python train.py --n_layer=11 --d_model=320 --n_head=10 --n_kv_head=10 --head_dim=32 --d_mlp=832 --vocab_size=2048 --activation="swiglu" --norm="rmsnorm" --norm_place="pre" --norm_eps=1e-06 --positions="rope" --rope_base=10000.0 --rope_fraction=0.25 --qk_norm=false --attn_scale=0.177 --bias="none" --tie_embeddings=false --parallel_block=false --extras=["capped logits"] --init="normal" --init_std_qkv=0.0231 --init_std_o=0.0231 --init_std_up=0.0231 --init_std_down=0.0 --optimizer="soap_variant" --lr=0.00459 --beta1=0.95 --beta2=0.99 --weight_decay=0.054 --lr_head=0.00669 --grad_clip=1.0 --warmup_steps=200 --schedule="cos" --final_lr_fraction=0.1 --batch_tokens=[65536, 131072, 262144] --seq_len=256 --doc_mask=true --train_tokens=692400000 --steps=4890 --dataset="wikipedia_en"
Each number is 128 + 32 x the weight over its row's rms, rounded and kept within 0 to 255. Layers, rows and columns count from 0. Numbers have three digits each. The size before them is the row's rms in percent of the matrix's.

# layer 8 MLP gate, 832x320, rms 0.178, rows 0-410, columns 192-223
094:087113143179115128087110167106099102157155151140060087062181125166032145111145158098141105116139
093:132117079167082128099125069155104105118151170084154118096095169111191116066149205120077129074148
099:094128075174162168072071180107115153111145096108174125136079155133099141110187097124123095097146
105:119127158131108118112111090211106130138147125066118161091149150130107115148109115151223164142054
092:132117066153103133112188171159155181116171159056071116140169069187096110167175150109106103124127
099:071138099111099153124120140156145149101155069154108101110159176103180084148130111128095155156105
093:145132139147097109140115146098107218179123134097138142113160175124101137129091139150181100052139
098:192156195126119095172125118112079107154153118131139137090108099135121098072168138181154182094117
095:098147129089142126120094182152147137110132139092163091131144220168107126140171152057151138130164
095:142124096106143211116160120181142079163103178072152132135149161145111138119166127119115154140143
099:088150132188156144079119066178145147084089170083158153159172129148141159146137073139157158093142
109:136136123056121087072188111124143098126103088194138107120154102113070138105069147158133107118129
105:138093067158074134068100124098087119155129150160128117090118121119133199129133142130102115100135
101:038188144183059159077122160122165141134143115109082105197150050146109150145168147140102100116089
112:115109112109153096205114125162149192165110085115070144111152123042168097148162165165129122177164
100:066120202177099126143136099166057159099113146109116067136103099151163116127156235123131159149143
100:134080155176067146101121130142120136152206127085146086077145132140157111085068135126095174122148
102:085204140163107158049105174132140066168187143098138141096098159106103144093131166157161131109165
107:116090164073125139147169129076098158144193092180079126093154102092147148138144080091159089133119
099:164067131094182121161100136065185138154117143109133064136135124167135096126127119164128108164144
098:098111096160125100114050116127125088136152176083126179096132094145096160156162149141173075135104
102:123117181131155116099066086092105153140123125112116168127096087145120123104106161162121134117135
101:090174129099099182080148118102083094107118145170117142144148074125163134162097128142110146040163
100:095157056104178200073181151112144109119127067169169115069099159166190146160158106142063157148172
099:102116068177124117135168191144102171095179176123021168099132136098149120138091169154111189140192
105:083185097116113130128039097200185182145173111080074123124096157096158121135086128168158099149176
106:128110137177118162102132118085152115139129123107146058159149156101151119128181088160163158121146
099:078153133118104101123173122162163152148117094081108151120140150175139138166169133065169147114082
097:109104150076159123065122136147090089163137145142091080124108138146115152093121160205194157124166
103:140154181134057146142140174133183141113144167137160121096131121140098134142115124157126140070112
098:124110096075135196150144161144086102158143133086127109172093119202095133127139105130118100152074
097:175098120121160152099089116106113170135094174151071105125164157049116091132132128149159112129079
091:121172120080130175156089137116167139092148095082134193199135139164181132085152119163146141122118
101:160080106157173122123214110113106121121074100145123032072159122201107126092102079147134162114148
105:143165119118127140097076174118073112117122159078111145062125176134163122104114172197182191124113
101:125103171164216190078117127169146143129136170136100162135108107123136131125115137124098153122137
100:119091167133152134118133189160142063130080114166156119157129177183137137124163072102121115178129
104:093170207136123171146157160080174108169140115131056109175129168123102101182121137106149066099127
098:100137126144110147111101171086216079148134155139201155118131165147143110078113100148161106082107
097:124159163148079165192081108146091103157113119147161057105173122116183145150124132129100097180115
095:121167095143133109172158103063128121114164115133226156135175171108135113107144130167097088174126
090:117125171156111114106143130116173126090165112103136098109159113134109108179097149151163152198106
106:152175130108154155125072057136130146117164105131109097164164098155152131143110157146122099136083
100:086114083084144161144160158182186120135095154115115168184109161123139127140173130150112132191196
093:151105152118124106125074168128165074139101215145123092131074136132125096155095121155099160139078
095:143141082077154152126107141075139124183117146124151132062114147136117099160114114107115161142090
101:175115111152132165140147165112126095200084186108084098128126062154096081136156110114154135160103
094:139114137234114106160137152107098139127100143190124130169131135137122086113154137167062099161064
100:110130122130167098131118133085119134175192083161129146125107111120119141132178085075130137105098
094:111124095125160121106136125148117195195121158140119169110127098083076106111069117161141087159103
097:149176095177149063117175100117110130176087116142136084061148153085159148112118069145152176117097
097:105131170150138087105122165165119169159133088158086184149096096148181126106152132185122112169112
100:184100173142148142101151120115114100161193163122134157103135145107115068103122152201138128150203
103:090093163161111178142058121105100133141131082153074142112103150123141075142103142106172154166120
103:143103136133131154163126146149088094167121085112114108164166176123208158112178188104163126169101
100:136141119150102085099132163083082132178165117129146143103145151126118128173081186119081099155157
102:118064151156163115116172118131129105115123116144097142133069130160153109133132129095097117116118
098:116131144194167155101105115087114166146102048108093128134141116123124152142131127144153139181140
078:157105103121115182136150139166108126123085126137157093135097107157143161186166072133131110125204
101:121097126114165125139135096055116110131110158134143168097159123118165086142086156118138084102072
092:121138115103168079135112150180146112146089200164133154112113170126118139141109155132088079097142
098:122144151132100171094106145111084122085149176078145118171143128078144137106162129120061112137090
095:143096133109142147105119176134124166131080148145175166121159175117066137214142156153137136114150
100:117087137133118110146109126133135125168102076146118128067114163143146121161152066102086074142099
100:146134175105072173115088159099164074123126112117118068148117125096143121157109068090154162168112
095:087084128126156132182129177116177115041085157131146122143109057104129114163124171058108144178092
093:102140170149156126117149130103134162159142122165120087109119080110084094138104115091082050096140
102:090127162147111170080091144234146106157141148075141075135078154150166156094151096179129176140107
101:123133106145141121163112132157127128127129181143059146095151170161113129229115146116122103186166
095:078076144211124074134119161058149136138128197167147143185079146185133123117103107180173136141180
100:119059158109135096118148141139121179124157101128138142184128195136113107107127101106127135149105
104:064131163157107183183116091163088112101086131119111121180117074145091147157163150138084061133122
097:107111111092109170095108079071173205083166128137103101135086207169156123197128115115110135177127
092:093198152147109158109117129155155132156134133161154142111116136148120157128110146140136100110150
101:110126147117124181127123153068126135130184118140103105166130097120201103090118080086127129109086
104:102140140210137062146121146144157081165131149142145146062129101176150081180073129154118117130132
106:118128139156202130134118136208135132099135176133158150057111130129129085078153038112108134171101
101:116124124096095100128093121107119084112156106128153109193109062155137067158090116128102157113073
097:155144101140105096037110103125139110139135142130108166085132084114096121100125115138172152110162
101:128150082129095158119142160149111172098159154138146118118191108205154179141127157095105102087114
105:147095102164136169110126176179132166141063122112106166142138136119174130103097115132137096130058
100:052114154095096057129151150115137060110155154098125103098116102147162167170079158140141160130177
101:131107126163119160144120098141072132176099127054096109078152126144153130152126100129133097217130
098:175137112165072202141142126111110119110143148133158111082138133103164127124117142126174099112168
122:120119150142111182085160098192145084170076099072102173124102116160108142136156193180174130122172
098:125087111142086146051135170133070083101125151174081117086146122127134147120105124150133157153091
100:133133135135130112144159130033129143157166117081087138071152120136098130129148139157119121137128
101:196056167111128179132132137097132128119142133219093116119082134178127127115118108173164137144138
103:092024130192159162073159109133130141091143122164088107080098154139080128179138076168170149159170
096:172115159166160138209182134132147119116151156137159083149107120166117128141120137111147134134085
099:094132134113129169118072115141166131132106052126138108089160137134121118070140177176114139068146
104:131134077185171115147107154129144113160068115129101159128127135085103140086073117197141133126097
107:106122141112107144106097134073154130141106107203110084125203067122153062091091102092161143142086
104:116048162115148123139133122117111160144109163146109151195150166106148162176107113191136078132096
100:102108119175182134128149173137160148102121109150107116088108186097113127120124142123186087189114
099:115088169125152119119155145107148091131041110104103122120149099181086079137123128141117152088122
107:162093128075131216077121145147129161116144129114162119098096117123151105160167115114132167170087
126:088104105109141122122114116191114110132083113163125103122168151092109110180151194077170096162190
097:112088121154147152088108128120171122153142108083152169131143095127104184119095165150132109144103
099:144189125104094102102113199092170109130101126092049120103164123177148133147128119201137135105104
098:115078105126121192162114107166158139126153141069116126139139072147106221213164145177137145081195
098:204094132100144122158154116111148082131072169063170106134166113144104079154144135107067164094135
104:115114133177113113141103183178162128167100106183125124131124114127140128199200099197157130072165
095:155138070137143063119095145106076132178150108106126123118094145122137120097127139115152141122132
095:119060091109137183075101136168142132176158119130134165141188225155106104126110153118138134079105
100:141122162064123198115107139128167115180107114135129191140107046158134126131134162157108147101091
098:140169118166107150164115116065108108139105115141122104098166105218161113089065106065125117156171
106:101152159173139027164068130136120191100066164137128153162109147196102139137103126142180152131106
099:083094148175095146093126102105134156129147158112124169129133151157155083127098116152114152105122
099:138173150193123134111078108086159135167100124136138146104163161107115115137136114130231136134080
109:150151154103072148150147153101094072144150114133106146160141127162129061174171150159138158125083
099:123130140142138093110115150185135125172135205198175160039111152070113124108131155146080128090041
096:159093119124068157139114162063134153187115113162212152145168145181085114050070125135108148144175
100:103074109129077116097087131108124136125218160142125127154128105138137138101088125114164133106129
106:153111140067113096128165129146131112080189152147143131181098130128063154032145195102138166101051
090:124129122131079154131112131112080069138099143139142130118156109149073117162096148103097165139122
099:053130127154108140129104102107158169164165121165115150125156119191081151178116095152109162138102
104:133097105098138145142085088084125097159137125128123116121096095155044131127180139125102078123084
091:126103135155096110141176052091131156123060132153121093118153153095071156159104131116127146139111
098:165116157121129080163122107116157128146139077153124114156124100165134179182069198189132133144126
099:073142151125125227104182077097103167163165113158134142121165138093090090096164146109176126091121
093:133121138128132159155081165053121146082110119127114120180151122093136130156173131133116138122127
101:142123094148113140209101135069168080155136115148165169148191156113112133098092117156118122204155
101:107124117131128160111126144133156074154122093097150156131098107068107147116159121182164121076110
108:104144167155145147142162207095103207186179085154124139083122123110134092115138152116146086118127
098:137136159149116138137150103090169194141100131119149165099065092132073137095153111135109107132082
104:131133051113097180143191138102108096122147170117100098141102165122136091123113116123150148125151
106:167095142089149145052109149193102103167131204105150088165121157142086103161068123109114129097117
099:055079108134139152179158171104086146159095102109135098083105105153117087094160110064140089119095
106:104148119177170133128165142171095163104145118140168130138126089189127152078099160100181166129085
095:187081130138123178141074118146099179118161139151123120077145117138141064085065093182126095148139
102:180103144124127130121069124100168138170160093098085137070090176099142141067153078091143121108137
093:110043138104149107154157135137159112090082091205122083159113099156166148085116143112122177103098
097:125169098142169126125133106061140120148047080148100157034141138113154107125109128171084123119153
094:049106097120102117170147180190136101125123160114181149139148074175088103119168133145167076183145
100:111117148119110154163176139145123093055099176080132152151142096144094109101097147150155109156088
095:074171115159150172167117152104175183168130126123164153178119088068119131129155133105159066145102
095:171130161135132159165105164128147181188090134172102075091133107116110130160127159093082170206137
093:097110100126119131092166096162178158116101081080147076167074090112139131127183154145158125137119
096:083146133125137074121099104166178140143098146164114126097145051139144133126093132119125138193114
106:152096152118137075132142089079102100116131124154119134137070042105114105152167086149138178059137
100:115061132157116108128098148098099112132130139101097124136079179075032200109192123176133085136148
098:128073144160114124161148148165121060155173079158094133106142096106148069144117089151176161152195
091:132122141090130115109120195117195081110181085159129140148148108111173166150117127102130101068123
100:093147082129095076147079156118145114132129137158140091146122088116173132108128156131159118065204
090:135085142151081089100161169119075089157144087163215075178119114135098102158077103104196110172176
107:092125160104145101148109194138183073137113066172143121100151197083099130139148147103114123116087
096:115130101169166146129110192146154170161079139184143082107142155081121094166157106146191094101119
098:104110165175162087105113112132123147174120131158096165064127125144095146089096137164165075088158
096:066106189130087188163064120081189138096157097110133104097091107118128159168140092143103134142101
103:105143134071167114154132120121093129070083120167111125166118115090176137097096105145124146097115
106:134119139175090121116121121101149121157051124135108129151141152047193155128031121161078076165101
102:155163116167154152137156196151125110134131110160155089113113114154141088146040184142162075148147
087:102150111117028096172109176176130131117194176130165078093138161118167142110120105063153155149172
100:145102151118143095149119082176119133147154136123140083132111085179144126092141123067156163138124
104:099135104119092124082162136114137144112164162114027152134092119119164112131123122133131162119100
095:127154104107160128117125127093120114113132175101144099120132167152103093129074155084094114151076
101:086121151164134179127075128118161174132126159077208117128061091197106141053176091168105119112026
098:138138119108144100091183151144126135185154086086117105095100121114117116124178112173123121148090
101:182146084094069143103125158127124116113085138132042143125122161168147152125114129163096167112040
097:082132136156145168135148083045138135142069150119162110110159142117073124099124167147142132100149
096:135156175134096125124100190116089141131134104184129116132109171165103145144093111131134114119097
097:076134099126078163173209110126132127095062143193144089078081107150093109152131130150141112137112
106:112123087109150145123232119106213043148125129142126121098160164104089125138132097173112092143119
099:045142085146147080162162153165161106136177154077115109130168089108075118178089123183136106162095
097:108196139147081137111149152072135159101147119142137122102167117136143138175161158162179156132076
100:112123111156112120135177141175101108170130121121099110096156163133119084171083107132124066139113
103:104119164130116146091162085079156129080112094171117094082151137138088104159140134157137168092150
105:155109123178153218121155169155138045081148168121227080156104158171134095067150116164135130148195
108:116089151195203125120164150113137130130218104130175164093131107152078080142123122150081199159136
102:112108079145129151162128129129090111179139153104145105126168100137117129141135106146101118161130
101:179116121105197100147146125119206182127093167128131186117134088083159193117148142135112159124167
099:118090078150156102116119108054144182184148077092202048069125106115130121154108098142172076099138
106:148100143204145090073122146109094123184134138112140126114089193145154112130143154155153151115174
106:104169127193134169124101132108171116088105090096115136067128119181150091122141186090134160085132
100:089175150104143177123092169097087113137135149129130064133168103132220108074121143129159123142108
096:168150062150119097120109103152152099132174099090119079133195107185152147144122152089095111099134
097:126143095094117107155148184076127079146066147111089099101110136179176133124163189091183073086163
092:097126140122156141136130128120115172172176174119098147082135114152169114123139236126151108121098
098:163097138147181157129174164107147144090130125113083062147087106105136139155182162111178114134196
100:101176098126065147122122083144086169106103120112093092079122147176122109176159152097152085128108
097:094165092156167119121127153070101091125137087241121127125152077124078137143150126139134137108187
111:129188113123127108156111165135126107164105102072165072172108105029112104145098077160138129108169
107:109176128123142072149141238153138126092090145172112074133114106118070191119111108144148158167173
095:139139117084187139136118082158103126123101123137002131105132157093166055104144201137143103121157
097:136143110095173122149128121056174110154101123213119084136177138182154098141179106178180116168165
101:095139118115070154191145073107125130154078124104145036116131156147098127091095095143140133157168
096:115153140121113079101105103110112113114159105142100159090134070108122100205160162172221119101105
100:115175117178143108104167184194116105154125110165085064136186163157099105103111189190146089161140
100:105118066103090108099155191125145165153181125118131088067098102114070096135178123128165135097163
103:156112172117141079131119155087150167098054203054097130084107128138169158123217118150110141119103
109:097132118128113177119201107067120164135136043127076205099107157099122155167128108156167116109139
099:146073083083115139088095171116134215150145150157117176114101190076107157156181170129139094086124
102:106078134079155101101169137135113132153096059198065089154107081154092137112078187149149145106181
094:112151074119131128156138143135154074139139108107105136064128099118168162154115123159137171142132
094:088096147126118118101176114114134127177101161182159126162112095126116130092073157176113074115099
099:117125143092105119123066118120087153126072152185170188104134123132116128111074060138110127150154
095:104147151112080119147132124082100164134161122130151164160159132159091142113099128132128084181081
095:127134097165103148068132163157144103176154148132099085136123155092081124163140123104149129131081
095:140134147144116116130168117105173117156150080127148065189173100162126157120105114159142137115134
104:125149167150174111182130175189137097146128153091145063096133156135166098102110150132158112163104
095:147167126148169083152121113121098097154083137143109157112098111117061116180152122119137112137138
094:028147154133103139144194086130062099152097107098129085145130105075151100176132128153122149169193
097:073147125145128107117120157099159189103173132117112086064107156101131099111065127162109138099179
098:101132125083113148143133123117128115065143117151105177086080106153121145164099129149157112160197
097:063091091178117151098119114138106076146127166121121202129133172107151105152118092143140148177179
098:063095160118133158134154126134084132156120108124104151084114143131106079080109135168043035148098
097:054120114121081091133153138141108123140094079139159114042078180168098139113111115184098110122118
097:110135133110118120077109150120067111077166058153130178150139162163132121127169051104172198157143
088:198090147092130143096129096156195115183166193163087128100110085119119131147085153118112061175126
098:120184152108111136146082116168129145124116095154123131101176139185166154094157186153146098122108
097:137145123138132083142156137133097131128075130132158078091116131098163108120136116136162157095168
103:078095123127129145035054130099105082150186121214127141084136134093086128152147110054118164174132
098:198159159195098162138135161073138151148137186090166108110087102114106183116113137189037148133128
095:111138093078128106192187133135185104190143152147143118084096183096131049102141142129126117110066
099:108169124143019126132126152168120117125117155137136118037124088164159154058128152136152145164092
103:092115096080166158098114111126147103072142129139080142107119110158128104129169113077147093143143
099:106184137115165030125108129179126121141097088200122117089060142129122118109109164144162171164140
095:100171180131127103144129131157155183106097124177110144164087138104137143136142182164118112156140
099:113110098135190079129104125108153195176041115146104154162116082099111130131186137135175055163128
102:137073130190111125098150101143118138074096149094125121090139090171186110122121168123125141187122
103:117099141177158126103122139135088081152137117119146147092105114160132142127102191154119156150095
099:095146118095170109115106094051088115146116072126088090109087111063096095160145084143115166170092
099:083167069138150097191168184143094128102125121105164143145195134122122163118100105092103116147151
094:104129094168185152138145157112136120032084132086150161110075163175116108154094160105160120101128
098:121131121173137151126130160093118150073151142202117088094173131080136080095052118222122122071085
107:096086119110153120123114140180107071163056106099112148084135108121132154185154117162168145172122
103:122137143136122145087166138105197126154135158095193132131097138156143162119106120118158126068097
101:095085176096171171186187161155146122120161107115124174172150105083083152134036129171092117151110
099:106136053184193124138083145100192091141128151165076119178107092101108141079215142146103131107106
105:118164162117128168124085103094122158144119123148124100135110142072141085170075163144104140084052
104:188080114168089196143165110098159176155152057139130096160134127161160157107161127138142115115147
097:164062239120146138168061160118124106140164127086137152101140136151197133092108146159101155138080
099:084188106143123130139126123108186180129136135128151129135132097144123134146049165124073104131160
099:135126133188208139128148158091136117155133168157116121095114068142134110110123149091119132098170
103:131135145160133059094104125099170139115067120150107148157204126119168135147125150151128078200171
101:102102173155173180108103099255149171168181112145147105176135193117075121122182056178119105181124
100:131201139162048103155085164089087160089139128160149136098159157167122151131099107161168169133091
102:118146141146133120142120142191110107107144127167134140114064120155114105108119135108092130148151
094:118176091130152124122187134130162110162128075095073139107134107117135128133111111148128132136111
111:121147167175077129132134095096108138173093120088117165148105149160081155111185136199198117174053
109:087122133167123109132109139117200093155143109148160148143109097101082131083141126163146094117088
098:125166122112156162147129210154109127100111107092170084129136096140142106114129090161153109074112
105:152069124095103131111133078122119156127149070127120146140121141198085125143186132115078054079191
103:137127202106118102091104166127147124178108137158160085183162152090156090146142095145186123180109
099:154135098142064180129122176127071158116119141124129131089131148081119114103084115178112126196079
101:110098158138091065080067162172145166133128140133136116056141113136111156155119157106118093075140
098:190114104104131180204161092097117155129072110116113099128116143149156142043127154153066148156095
103:143068147116108119159101112137127113113147077094116080170084174147164115118142090140151113115114
086:189083140163153152149137134142114145104152096088078130105127095164123102125101093168147104171174
105:148119143029156114134077123153130130096107072229154167146161081140135101139073132164176124149136
101:112104124098157077112118134113051122151171111173133115117133107130076107137141150088155136088103
105:132182140101162126175130172127098165169172183148129093109082152134121112103148080113166122126175
097:148149168119195154135133144102102111115155079173121164164068107090073072108130101113073117133164
101:160127093130085122156137145198048110097112189128145074118129096147120143164185151142103131108126
096:207056109129109134105146058089106128150078165136112121150149182152099114106100120130119109114062
094:144130170132122141132119114136133112098047115138095175114151103111123146104098178133100073099074
098:094139109150119095152170162097192104168157110129104037149138137078187170078142116198110115171089
092:136124115143111109113091145150123150185089116172142115099170123132134100086123155128111109141143
101:144118161125105117142102131133122120127120141071081141138117064080132083177152163181184040119104
103:158097125162121099145084047106125150151094136125085117163150207121107154149091123082202142150154
097:189150173122116127085147184144120153141131121166140138076094175084107095140155160142052172130134
098:083132147132161168152129158126138150173097127130160140108142130122093089114090177149111192098111
101:094139095147157130057173111147169195124148091170141164110098102149083115145133157104090193039082
101:136147080118131152095093099129136155174083170152108098146137123151097084106114119159121147114108
108:075098058135098134152079109117044135089165129078129107113159105163072048116078104157167154188094
104:096112115131134165105139129111130119133120149141142067115139057121108127130120158148146098174064
101:074185126114147176063113124135158151168097116154184151129121111142090157105066128153165148081067
100:170100151105125107115125104126130169094098135148120104090177146163153129114100141122128173085127
105:156085117140124161138181189121097161099176178162089142174111176189118128196082135162121148140097
099:070116103131112079077197126143142174152155161146114151103096198148089103105073193068158150147079
109:191093165101122145142115148100141149136124157156152114129125086161145149079095111179148198112090
102:088146109139151207135169137145095187101134085116099120099130083080122147153138135129108106100092
100:097052139156100023092127179123141198123070210057159100171134118150143135106119143116132148168097
107:245120149146106081178101118096098099148146086131097090096108177132111117037144132144138136095120
098:105106171105097167186160150144210095162135141173117103099165138112171142118106150161144098084131
092:135145152166175143152123126093094135142125156149120113097097070119109130123117113092114158123171
105:088111137128191151076100084121183138130091115169202094138091184132174119143154189144124083115141
099:079166107101132168037171128136112126198161087151180091092121134124109130135143131145078157125169
096:142165137147102141113106159151104148178167190072084126081129066049159087121141109120176195131139
095:120127091185153139139140128106125132079102103127138128141129085093140142121122170119133179142139
099:169180131110115134091136179162187191107178080174153098035147184141139120117134142100125142133117
099:114115199119091136200171077151104092049158142073110138091179122117108159095092149144132168154127
094:141082112167117127207146113094177110152145101143099117162134172170143152130201182156076168120129
100:056132151136145093108118093142170099137126079217114151167124064130108123108147118118070136083103
100:099095087124132131093160169075179139124099123169109123139122143129081095182169126127131115117124
096:139156117125131135147186156089082150134099130172187167174094108113121156067086132144066127094187
095:166091126182144173142148163147157064089152132165086156131134140153099122139099144117134094072064
098:061092060088081150093150104108119146108181151129117173144107085143108111162160128144122072174148
104:129088170115173130158142140189166128085086126149129120105133102145144136135193139141152141132122
098:089123121139123190143119063130081150098178173100143109139115095165114101124115117123179123150105
102:115100142135191161123199144108158105098079138153178094118137104121155086134118055120094191160088
100:160123146102131060072112130135156173095133144103105115122160126119120104120135195095142078112222
101:087133136188092060188185163096120130140182099208098141094155099125137153119148169159179112150138
102:059123110116107113107117100099131128154105085124127106128093116157109116138181116134136125114103
105:178120177173148111182114147146105153147191070166159098131101117193090151093140090125133105147087
097:186141166180107111097124141156121169130143145100104105147126123184097117175042137144096108225165
098:129103143185169126126140136177144088133093057107110135089104181151127128081187088126135123167101
096:158166098105169161114121078097144170103140141170162078151116145097102129097154136089124160114079
095:111132121132109193114115090140132166111112129081141145171150127071136130133156151088103153149088
103:122108163154120079131122162112117179107137166145100107164102109148140129174140127095131111159077
098:106136128139147113166116094106082137096116120136139140105153126101068153104162146176132170183091
104:110153116077124112173173142091143087119171106123077110124138117111142157136131108175163118137133
097:113098109162106156103141144138084145109156143158138073111161106143099098143095115174096117168102
104:152126072165121130167172144085139102113139064151117135100108112134093132093112150147088178107096
099:102092139148101146142109119135123068083097092117178086095177117146104086210115145116124105164161
098:145161125116104154129156062078118104152190102119124095151127154090154110133204137140130123137139
097:179137096138065139082101121134080145181132139167163129127196098159197103135083095119099122116124
100:078116176105111184104137097047098106169118154144152150137110098072107119156117055166121095099115
102:117198120108122110122133123133187124192103121109140094105154116079141125068072132114171098096113
098:168095175110112079165137113130075116151091112104075117119088162072168107140103150127108078163126
107:159093131104054110127135123108131095144090146157093138092136088207157137151100146128136127129091
096:120093096125151129145073109107154157164093135112128133147195115057158112173109094123100142105126
092:096185134155111203147156125160128094191180115171098065120145096176137169090157075085099154135108
099:109128178107146099196202191147090166203122164112146161139159151129156137148111133124114150151130
105:166097137192102175087174150174117064119173107143147103096139087133080136120067091121091153143130
105:142136170158116102112097107116094096093154178168121199115142075170086136209095089175149157153099
092:145102174088114077129094153140078093102130106179091168134154175106089139121171156185143125088172
098:144223103101193164175125091047182124063066120135178192143115134105077118130151146141119082170106
106:136167163110159129090132120120090146163164161100126116178139159162166071109129116196116139110073
086:158063088139140113100106106088155149106110119166140106115127058087234084106185136125094116141123
104:098183128138140122162166114124218144149080128084132099121131151106165089108168116122104147151104
099:130105132122167130150165124077122122110091089160084138105082081057119099100121097096152179116122
090:050120079077084120163129132126108120135126087163071140127081115151116140184141080148127166126168
100:132124066164071105174099149123091095132110073089129158130122142113077106106154059127148154126118
107:103106154149107126110123147113196113100097094164120197057115145173119144123142045156134149140113
095:108111102140122158081130109146073073133089131082107061103075106149118105084133128098134099115129
098:133174145129132111119188143109134129149130176074113118106090155117103112132095076158078107093153
097:131178126167132139166132105123097117104211175147148167101124044146127125114099115075106125119123
099:130088139147171182098135137098133144183082057127103093148111064135145105118115143137130059169138
102:114143160178113116169128160170134077075106135150123100099122089129152090170126143158157139161140
091:112115183166098087104153124150079069162126165113164121138104103052168105122119182151129096085068
101:131100115095141114146174176089082161166131117145141118141098106124127165137141104181100147101112
106:126072125148127160090086096112121104163117218150111108118106133156123092123129128098092109115042
099:183130165134138152132075158205091107131144121108172084126175100118153089178169154100093099142099
108:165202090134123174126106149150145134188125116179136090130085138169099140106096151135080103141101
100:087116151079118130117136153080099076143146121133132156168151116116056125142105158182186115155132
102:124173170123109094127138156079166043107165196160208125091108106150124178103111168126153099094159
102:140115103133134151140126141111126145166064148131111109137104113112134145131141114114151144157120
104:180091097091163126151122190146118126181100156177161130178111054192155126169072156158091124141081
104:117171158142130169122116090157143142157114142132153131151109122128156126104130148105101160083122
095:125081095153087097106125126127105129098125140092131104154171088155139075115108105111160099062144
103:066077107103141146124059181072179120151155182126065098142140156173114165151123108155155125097150
098:173099119107112146136108115108104066177131143135088085092084135113141125100101101101153186100150
102:152140155108103120117188117100163112152157185144145097137176129182152139120148102130147137127178
097:120058155088149052137143185130082124155127147111199109142110120112218117132058148152142132117114
103:150102121169137119171126104098096125179118123101185084140119125125110188110082132153091156147110
099:068163194171111138151109101109184103134112157060103127152100111142087141167163128190195150129127
101:131133148181120181158068165128104114099129106130109143166121092123114168141104125128125128160131
099:132143197140095139115203153102026133128088117104123126157132149161106107094160148132130132094124
103:137185107042138144082187133020171094162199111082077040175078122120146084140118075197117123079137
098:081065134114090125074121176174110147143099069147148150118135181118163127112119087112098118194144
102:106072123114100134096110142124127164158080114155090162167111111132137195150180168141117129116096
095:131177153116139128160118090099141125149061121111125181117128155146107133133166168169144137095115
101:104092146111127150165094067157062142132101078134151109175168076105134145098116121116117097147108
100:113177059149117089117065098169136115076184130120126132136100123145116089116198120171176131180141
095:122163138180120131157124144116092118104111095205133112109162081124130117106117171120078131075142
102:139150160150031136156176166116150091139123131154183126078136165158097160121153184121242147124111
099:065090167149116129114165078119133119081093134153111100170049134167127097073111115195131156180122
093:144130106137122112123196088207130119138170144184107154090156108102137105108166150135126135087099
103:206114158071152112125138175111137127167084173141109164124126140130113160144128043132150144119117
102:126144121098125089116128107102176125096138139123102128132148084150082117143106133095149161165105
104:160145115102160161139156112085058113109140175121130100085061100125108059093129101183095174139161
100:119168104135065176112096180135138132164148088159175183186086112157133126135131107161089127136118
100:119058116134085104087155160126140094136086058167192154145130113145118113154078104159097159124144
091:069121109128191121087137135126160135134104107146185078146079137108097081103069122166125141076107
104:168090154116114113068182086082113080124151113083138141188138107168106147083132165128123122163159
108:105081126120111163148150117082121124067118144113155123121119133183123151237113153113093135129102
104:105129128128179104115203119086112124177159138098128172158130093081138128117126085096099104141131
105:140128137113139115186155163190178130145097155184112138145125117114093154089126125093122143152102
100:078076168125124139094149169098123176116159077121148135108150160146159085162093149157130145193136
101:118129117130144067116214132161177100115122156145115069104080093141161113091191109168130121146145
102:141116055088126073133190139148035159204113137174132101114141111103071136131146168145094128103165
101:168091142117158151152116129140109144154097129153169132097148178150071169092140156113128132127101
098:066163112081143166124128122126149148131139111128104126073105067145102103117129181071075077183121
105:125156108158085087076117153071159095193154150154116134140137116149166104086121137118074095126083
100:167100102124046082138122156130125147138135128152108099085145110123126128177119138115149105144167
100:120140122175126118084162180107117143125063160124094152152160090132124099113142166148191146141096
105:188088154173122119139127168125214166163128152124140147093172157124155138113099119122165124161130
107:100109129241140129163108106152139130105145131130106133109254107119099143124119069178154100138138
100:121111200121118104114106114144079081152106165119141117099105167156131100082083118124211104120104
107:108149128155183107156155163127061096090145108174132054148087121124117106186094176093141157111154
098:173148147105121101071142166177140119111163123131093200105106188147170104112151141124147136180102
101:077143103071078077092097119118139097108070128135056097097172210138123120122161181140137188153137
096:125146121115101169081098195110133135168095118156081143077114084205127132148160123096115106099166
100:119123107137114134111146143140177123147114143133168066145166147096125107100074192122131071121117
101:064130085112137138101133118089120096104096100146133061193123129129216104089138110112139139085060
097:123076114103143125104143145102129125126087145168140129143032108182165124092124124149160131131111
092:116137147196137096119094077069129116122109098090072120103097082126133085090130132112124135065142
101:127164092140125121115157107133146075102098117154153162212103117153088137088169097176147140089073
106:125145085197135139138125109109145164116128129119141138111118209165117096103100182134110119107071
101:116091111174146105144128140062093112078087135160120092114146059103103088087176169110129134170159
097:185164142066167132137118136138113100095148129107139069126139120156166129134120159117151181191136
092:113153131152091096149127134128178117121062132112110085090143142151103143146091137116176157172071
108:131081125106120146160154198108164143108114113176137093124129129163068158107093099159188255114141
105:118094143131092136129162133116140154160164167121090113105147158206138082046049094123144169099096
109:157167107211159074142156135149110092058104084103093126150164084151136112179077166121128140171089
100:114155154156221103164122169075128144165076186175112159182107113153074111112134116119159119090117
102:150191124091155152165117188136114073110175153122034103155095103181134106117147092152091156110085
095:137187099121076099086204103136111157139135063161120140140171132064116137146171164154134122162132
103:147149111155130104125133154134134131214087133116091157070069173089082078173093139138157084143101
103:128145085094099089101187171111148113093052129151121140169159163120123121102125073139097110126111
100:108167091120084136109136151105154086113163168148142209103185121116081126189131098157192110096136
096:158021097121139145131159151154102177178137139109109139115071150170061147176129157172158093072124
098:146115091116071068180144152101111090114093123146107111108133153137107092087107157154107106071104
099:176137193171145177198118132145181124099105155079118102175133152164160091096161162059139104140071
101:190154171134106134146159125058150156169081119136100176109112145149118156123096106137159129134112
098:155137160133165159133127085117125104093148086139136107137126144133099096130129128123138129140122
103:125102097079145114176142172138090096136154144131070148143152154166136117072137116129135180195159
098:129145212166129113120104153086151092142187107129142190079143095109127154144143128166113141123139
105:107152148112087052150086142065089114108152145172166133138181102120103153114112145134127135168162